Each number is 128 + 24 x the weight over its row's rms, rounded and kept within 0 to 255. Layers, rows and columns count from 0. The size above them is the row's rms in percent of the matrix's.

# layer 2 MLP down, 896x3584, rms 0.0229, rows 109-133, columns 640-767
size [ 99 100  96 100  99 101  98 102  99 103 100 102 104  98 102 104 100 104  97 101  98 100 103  93  99]
[[149 124  91 139 113 116 158 145 141 123 121  86 104 108 130 166 142 163 135 123  90 130  86 135 143  91 122 125 123 144 126 153  76  98 135 137 170 151 115 127  69 139 106 118 145 107 169 121 129  95 136 108 149 184 104 131 119 143  89 135 136 133 135 118 143 140 109 123 137 123  97 117 139  90 142 114 166 169 135 156 144 143  89 145 130 181 135 117 169 149 134 134 159 167 113 143 184 147 134  62 111 114 108 145  99 149 168 135 110 137 145 130  89 156 122 119 177 118 137 129 127 152 124 139 132 115 166 174]
 [ 77 177 131 128 122 129 123 149 114  86 128  94 101 164 130 146  63 155 102 109 178 116 190 170 140 116 122 138 133 153 152 142 103 112 127 106 155 150 155 145  95  90 103 141 134 123 117 143 113 181 155  85 136 122 112 106 134 127 126 130 134 134 143 156 182 104 141 144 142 125 127 109 125 148 107  71 161 113 136 109 127 148 124 131 144 134 117 129 122 132 164 133 134  51 121 179 106 159 151 146 151 152 147 124 158 119 130 110  91 131  73 115 118 152 105 125 109 109 133 151 126 153 159 136 151 125  90 131]
 [167 110 108 155 151 133 173 131 109 140 115 129 150 160 107 113 126  89 140 118 124  95 144 156 173  78 138  91 127 103 147 153  92 202  67 136 140 151  92 138  99 114 142 128 139 141 127 115 126 166 124 150 126 139 189 134 118 172 127 138 170 116 142 137 124  93 108 177 149 141 120 124  85 113 154 104 119 138 115 147 153 110 138 128 127 174 103 123 122 106 104 171 146 100 147 170 128 112 129 124 148 120 155 112 123 117 124 125 100 157 130 153 130 125 149  81 121 137 141 129 169 114 152 155 123 125 117 153]
 [135  99 143 152 121 108 150  99 117 109 114 163 123 144 144 128 104 136  97 130 105 154 112 190 181 129 148  93 111  80 157 127  92 115  83 163 144 151 148 130 145  98 108 119 149 138 161 123 104 141 159 167 170  87 140 125 150 148  73 149 139 131 133 114 117 132 106 106 136 151 117 112 159 114 166 132 162 129 132 119 138  63 147 133 115 128 109 151 150 138  92 152 126 106 100 105 156  80 140 150 141 114  90 121  91 117 117 104 158  99 120 121 158 119 103 119 146  83 120 101 127 140 140 133 122 179 161  81]
 [116  56 121 139 181 143 157 135 159 130 110 135 148 116 152 146 111 136 113 147 165  88 119 144 135 131 133 108 145  98 137 123 128 121  97 100 136 164 113 116  81 170 147 164 151  79  77  84 149 123 119  98 148 144  98 144 172 124 124 107 128 112 151 124  98 130 151 124 102 113 123 131 137 121 111 122 119 138 128 116  90 138 135 127 107  95 123 121 153 145 124  77 112 115 121 131 141 113 117 104 107 141 121  88  76 152  89 117 137 127  80 150 176 143 116 182 134 112  93  89 106 189 123 134 113 127 104 116]
 [140  93 144  89  67 152 104 106 144 126 153 118 163 174 119 159 131 138 118 118 107 145 136 185  89 125  88 157  94 109 176 160 172 140 102 156 114 138 108 118 149 122 148 119 162 120  95 117 195 119 124 159  90 150 133 128 146 139 151 162 132  99 109  99 120 168  71 152  97 102 127 157 155 146 107 139 113 106 137 141 139 134  88 130 133 107 108 122 115  99 133 152 132 205 169 139 101 124 117 106 138 137 119 106 131  80  60 147 138 166 125 141 139 159 158 124  89 126 169 126 151 135 154 120 139 133 119 132]
 [113 160 117 124 159 136 131 129 103 170 110 159 100  78 104 123 112 143 137  93 136 158 165  95 101 102 146 146 142 157 122  99 105  44 158 104 164 157 145 114 152 108 128 125 130 102 139 148 147 108 188 139 124 135 143 146 116 150 146 102 140 118 160 138 109 156 209 160 126  69 164 114 113 104 114 129 141 142 147 167 167 128 176 129  69  78 144  96 203 125 128 134 111  78 114 110 114  83 102  98 141 148 187 154 148 137 140 137 132 105 139 129 154 104 160 177 111 117 164 135 101 158 120 179 125 192 111 100]
 [143 135 115 126 112 137 110 128 115 117 105 145 174  80 107 155 131 127 140 105 129 186  91 205 133 120  71 147 134 136 126 149 105 140  68 116 147 140 126 131 128 131  90 117 105 106 155 111  96 126  95 129 111 128 135  85 135 181 106 109 134 133 110 136 116 174 140 102 149 142 154 111 156 105 122 130 186 108 134 112 114 124 116 110 148 148  85 106 132 113 109 111 122 146 138 120 189 125 138 139 121  93 138 117  81 162 123  78 146 144  98  91 158 139 153 116 121 131  93 158 138 146 116 135  90 164 124 106]
 [151 113 155 130 144 155 129 147 156  95 163 135 103 100 106 135 117 156 122 130 107 121 143 151 139 137 137 130 129 172 118 138 107 109  71 132 120  95 151 117 181 103 131 125 116 111 148 105 116 128  94 168 115 102 133 140 111 133 172 109 117 105 118 130 112 169 121 121 116  89  91 150  99 130 134 102 114 142 141 112 148 115 112 144 114 130 108 114 159 180 145 142 143 141 103 133 148 127 120 129 120 159 174 151 132 153 114 104 143 106 124 136  94 158 185 141 111 173 166  87 110 152 109 115 118 115  71 152]
 [124  96 135 126 108 157 130 143 149 130 138 107  97 151 133  84 128 131 136 142 169 135 169 149 118 126 144 143 157 107 140 154 146 101 176 170  92  92 120 143 100 135 142 148 160 131  96 127 156 125 150 118 136 127 106 113 162 172 137 106 109 121  82 149 131 113 135 129 112 129 168 138 136 137  96 122 139 141 118 109 134 131 103  78 129 122 156 140 130 130 174 115 144 135 140 127  91  97 148 132 121 146 108  95 103 134 102 118  93 114 109 181 152  79 114 166 130 171 126 144 115 161 151 143 126 119 113 133]
 [119 152 133 128 108  60 135  96  88 133 135 109 166 150 128 128 145 137 153 119 106 154  89 143  93 116 154 110 127 162 111 142 162 137 151 118 150 179 117 113 125 130 146 130 135 160 115 115 141 118 106 120 145  98 171 134 125 121 153 109 145 137 108 152 129  96 109 162 152 129 125 132 129 161 146 130 131 142  74 113 106  95 160 121 129 164 115 103 156 112 140 139 108 166 126 121 152 137 152 155 103 150 108 120 128 156 154 156 139 128 161 116 128 135 101 140  90 135  79  99 113 106 110 141  88 137 122 114]
 [124 127 137  89 124 114 153 148 151 125 141 125 102 127 132 137 139 115 122 100 138 105 132 108 131 114  99 149 168 194 114 149 148 141 128 160 142 179 178 159 124 168 127 119 108 146 150 121 148 115 117 108 130 155 132 114 139 125 122  86 131 153 131 103 160  80  77  85 153 149 126 124 121 129 156 122 118 106 137 104  82  96 172 191  73 171 107 135 156 137 125 108 125 143 137 137 104  97 103 122 148 161  94 168 111  99  88 154 122 152 105 135 108 139 128 113 153 122 156 135 123 123 108 124 148 112 129  80]
 [166 123 157 125 111 141 156 153 121 143  75 131 120 155 128 152 121 135  86 108 133 120 147  86 118 132 119 137  73 108 133 124 137 108 187 122 131 132 142 128 137 131 118 153 158 129 116 134 164 112 105 110 102 134 136 135 144  97 139 121  82 114 112 139 112 125 116 138 136 110 123 144 112 126 112 131 142 149 137 157 104 147 123 150 101 115 130 126 143 151 146 104 133  96  85 184 120 151 112  97 142 160 111 142 111 178 133 106 100 153 126 154 152 102 115 194 120 127 127 159  71 114 144 123 121  93 122 139]
 [136 121 117 135 156 122 126 125 133 143 127 139 118 119 148 134 113 125 126  89 143 105 128 153 102 146 104 178 137 114  90 147 104 160 117 113 114 158 181 115 152  99 135 125 143 147 116 120 168 169 130 106 126 124  97 124 107  94 117 147 145 162 113 115 133 164  78  93 164 139 143 112 110  70 108 135  93  99 138 136  93 146 100 124 124 108 142 135 155 188 134 119 137 101 141 121 137 115 150 130 166 143 110 160 123 123 154 162 143 141 103 100 103 130  85  91 144 136 116 159 133 101 104 121 144 102 138 106]
 [129 163 109 146 153 138 158 150 120 116 173 120 105 125 142 100 138  86 145  65 150 164 117  96 126 145 155 129 116 126 135 105  99 145 119 105 132 132 145 137 124  96 105 134 111 157 122  95 148 134 155 137 140 157 104 126 120 164  71 139 135 130 116 109 133 115 136 128  72 127 139  87 143 113 102 129 119 114 125 144 128 115 180 130 114 124 128 144 123  80 113 133 144 100 122 122 125 150 115 142 117 107  86 153 128 193 141 154  98 115 147 146 187 129 149 158 152 153 108 126  74 107 133 170 122 151 126 148]
 [117 109  87 160 135 126 136 122 149 121  95 167 128 123 119 107 159 107 133 144 124 149  48 138 113 154 127 113 102 131  71 126  95 143 134 125 110  95  92 132 125 147  64 128 141 122 119 166 155 168 102 147 122  80 176 153 122 137 142 119 105 129 141 141 116 100 132 147  99 116 112  85 127 175 119 132 100 105 123 129 167 121 147 132 157 126 132 117  79 126  86 111  75 138 152 123  96 140 122 154 154 112 134 137 164 163  86  90 131 113 130 129  97 129 101 104 127 129 112 154 103 127 125  72 156 100 128 138]
 [122 111 148 135 127 122  95 116 110 110 142 112 127 130 108 185 139 120 140 133 118 112  95  84 111 131  78 137 103  92 149 120 105 148  96 117 153 154 174 114 113 103 175 154 151 145 143 148 121 130  92 124  94 119 189 109  99 144 125 156 146 137 127 156 123 106 157 136  99 148 113 101 136  96  92 127 140 146 137 121 103 109 124 127 131  93 133 118 119 103 110 108  99 141 103 128 119 242 115 160 175 110 124  88  83 114 119 140 144 121 118 123 126  67 135 158 180 125 126 124 126 104 105 139 128 130 170 140]
 [115 138 133  93 119 139 113 104 131  70 148 102 138  90 150 123 132 139 102 113 134 112 142 150  99 156 130 119 129 126 135 152 149  96 153 130 150 143 129 136 153 147 116 111 170 138 160 111 115 128 119 113 141 129 112 133 176 119 118 163 134 129 105 106 129 123 123 133 136 159 144 126 101 148  74 127 145 151 129 137 159 145 149 126 129 129 151 136  95 126 129 128 131 122 142 135 119 128  96 124 144  71  91 161 104 119 113 128 138 159 142 116 114 147 160 163 132 123 110 154 204 120 110 112 130 167 124 143]
 [129 122 168 166 113 159 108 127 133 128 105 165  94 122 110 123 148 129  98  97 141 139 141 128 106 110  88 121 142 154 111 112 146 118 160 130 124 152 139 125 133 110 110 103 145 134  97 114 131  87  98 189 152  65 137 116 111 109 132 161 103  99 109 138 108 158 165 157 146 120 139 138 158 177 105 106 174 132  88 142 118 137 136 139 112 142 141 136 177 169 150 117 146 141 133 143 136 160 122 108 104 160 154 145 103  82 119  94 126 134 198 121 133 126 128 124 118  81 103  54 133 140 106 105 122 116  96 140]
 [128  99 153  97 139 140 114 126 108 155 129 111 148 111 122 130 140  87 133 107 130 141 109 148  99 165 154  53 164 100 131 160 142 142 127 143 139  92 117 105 108  91 123 144  68  82 132 142 134 114 105 120 115 166 115 110 175 137 153 163 131 136 138 106 126 132 138 171 125 144 136 106 157 153 146 122 118 140 138 140 156 126 131 130 127 122 114 125 110 121 121 152 142 137 168 126 129 121 127  94 102  88 148 109 134 144 149 112  80 149  98 121 141 144  99  68  79 164  88  91 144 124 147 125 157 128 135 124]
 [136 142 141  85 134 122 145 126 113 116 102  93 115  88 125 134 114 131 169 127  74 188  75 150  95 153 161 125 135  87 126 138  85 133 152 105 100 134 137 112 148 140 110 111 109 157 101 156 131 162 115 103 124  75 147 128 122 123 121 123 144 126 131 139 100 130 104 140 125  98 111 107 145  76 143 149 100 111 139 124 137 140 157 110 127 120 131  41 118 122 105 143 131 149 171 136 138 139 143  54 161 124 148 113 143 160 100 118 142 169 110 109 126 141 114 177 126 135 102 130 124 138 127 116 178  87 165 106]
 [134 123 145 106 107 108 122 107 139 145 143 160  88 145  86  93 106 107  89 136  89 123 114  88 158 137 113  92 159 115 153 153 133 142 182 135 147 129 159 110 123 106  95 147 114 136 167 102 105 151 144 155 149 140 121 112 188  82 164 144 134 139  79 156 108 108 151 137 116  73 153 124 107  79 147 113 113  94 166 149 166 158 156 114  85 116 126  83 122 171  97 124 155 155 138 106 148 143 159 112 125 154 149 102 113  96  80 153  75 138 104 122 153 120 125 124 140  96 151  85 122 123 132  80 128  99 113 118]
 [139 158 117 140 156 143 146 138 114 129 145 135 107 139 114 131 132 128 145 132  71 148 145 136 100 128 152 120 198 124 138  95 166 154 133 108 149 113 149 141  97 152 111 119 124 160 157 132 172 121 135 121 147 163 133 112 173 109 135 107 111 124 151 139 109  82 133 158 123 155 120 122 104 160 153 105 157 105 138  93 143  99  68 127 165 111 125  94 149 172 148 130 130 117 180  86 133 131 131 139 149 125 153 129 145 183 160 137 156 116  77  65 163 136 127 153 130 134 117 139  85 131 156 101 150 139 148 129]
 [132 108 117 114 119 109 156 146 104 162 134 139 109 132  84 115 111 131 133 104 129 131 112 110 155 185 194 122 120  87 119 111 116 122  96 108 123 169  84 116 132 101 145 120 150 140 130 115 183 178 128  77 126 144 159  98 149 123 158 130 124 141 121 127 145 115 167 109 132 102 115 144 107 152  92 113 127 108 128 149 195 153 124 130 114 138 145  98  96 140 126 140 130 146 154 111 127 102 162 118 139 136 132 139 144 134 148 167 123 170 137 120 132  84 143 194 131 148 125 161 148 147 119 115 180 146 130 100]
 [120 121  68 116 166 129 135 124 108 102 136 138  85 141 122  81 131 130 146 104 124 144  89 101 121 127 169 149 120 114 140  76 100 122 125 123 120 158 126 144 160 101 115 147 111 121 140  87 124 150 115 117 138  97 150 180 135  78 178 144 102 122 105 136  73 166 132 130 125 124 135 146 125  92 131 137 111 136 118 150 106 109 130 155 132 121 106  84 129 129 122 124 116 143 129 116 143 102 121 131 153 118 126 165 144 134 156 153 157 114 126 150 130 122 123 166 109  93 120 114  70 143 137 162  84 179  67 141]]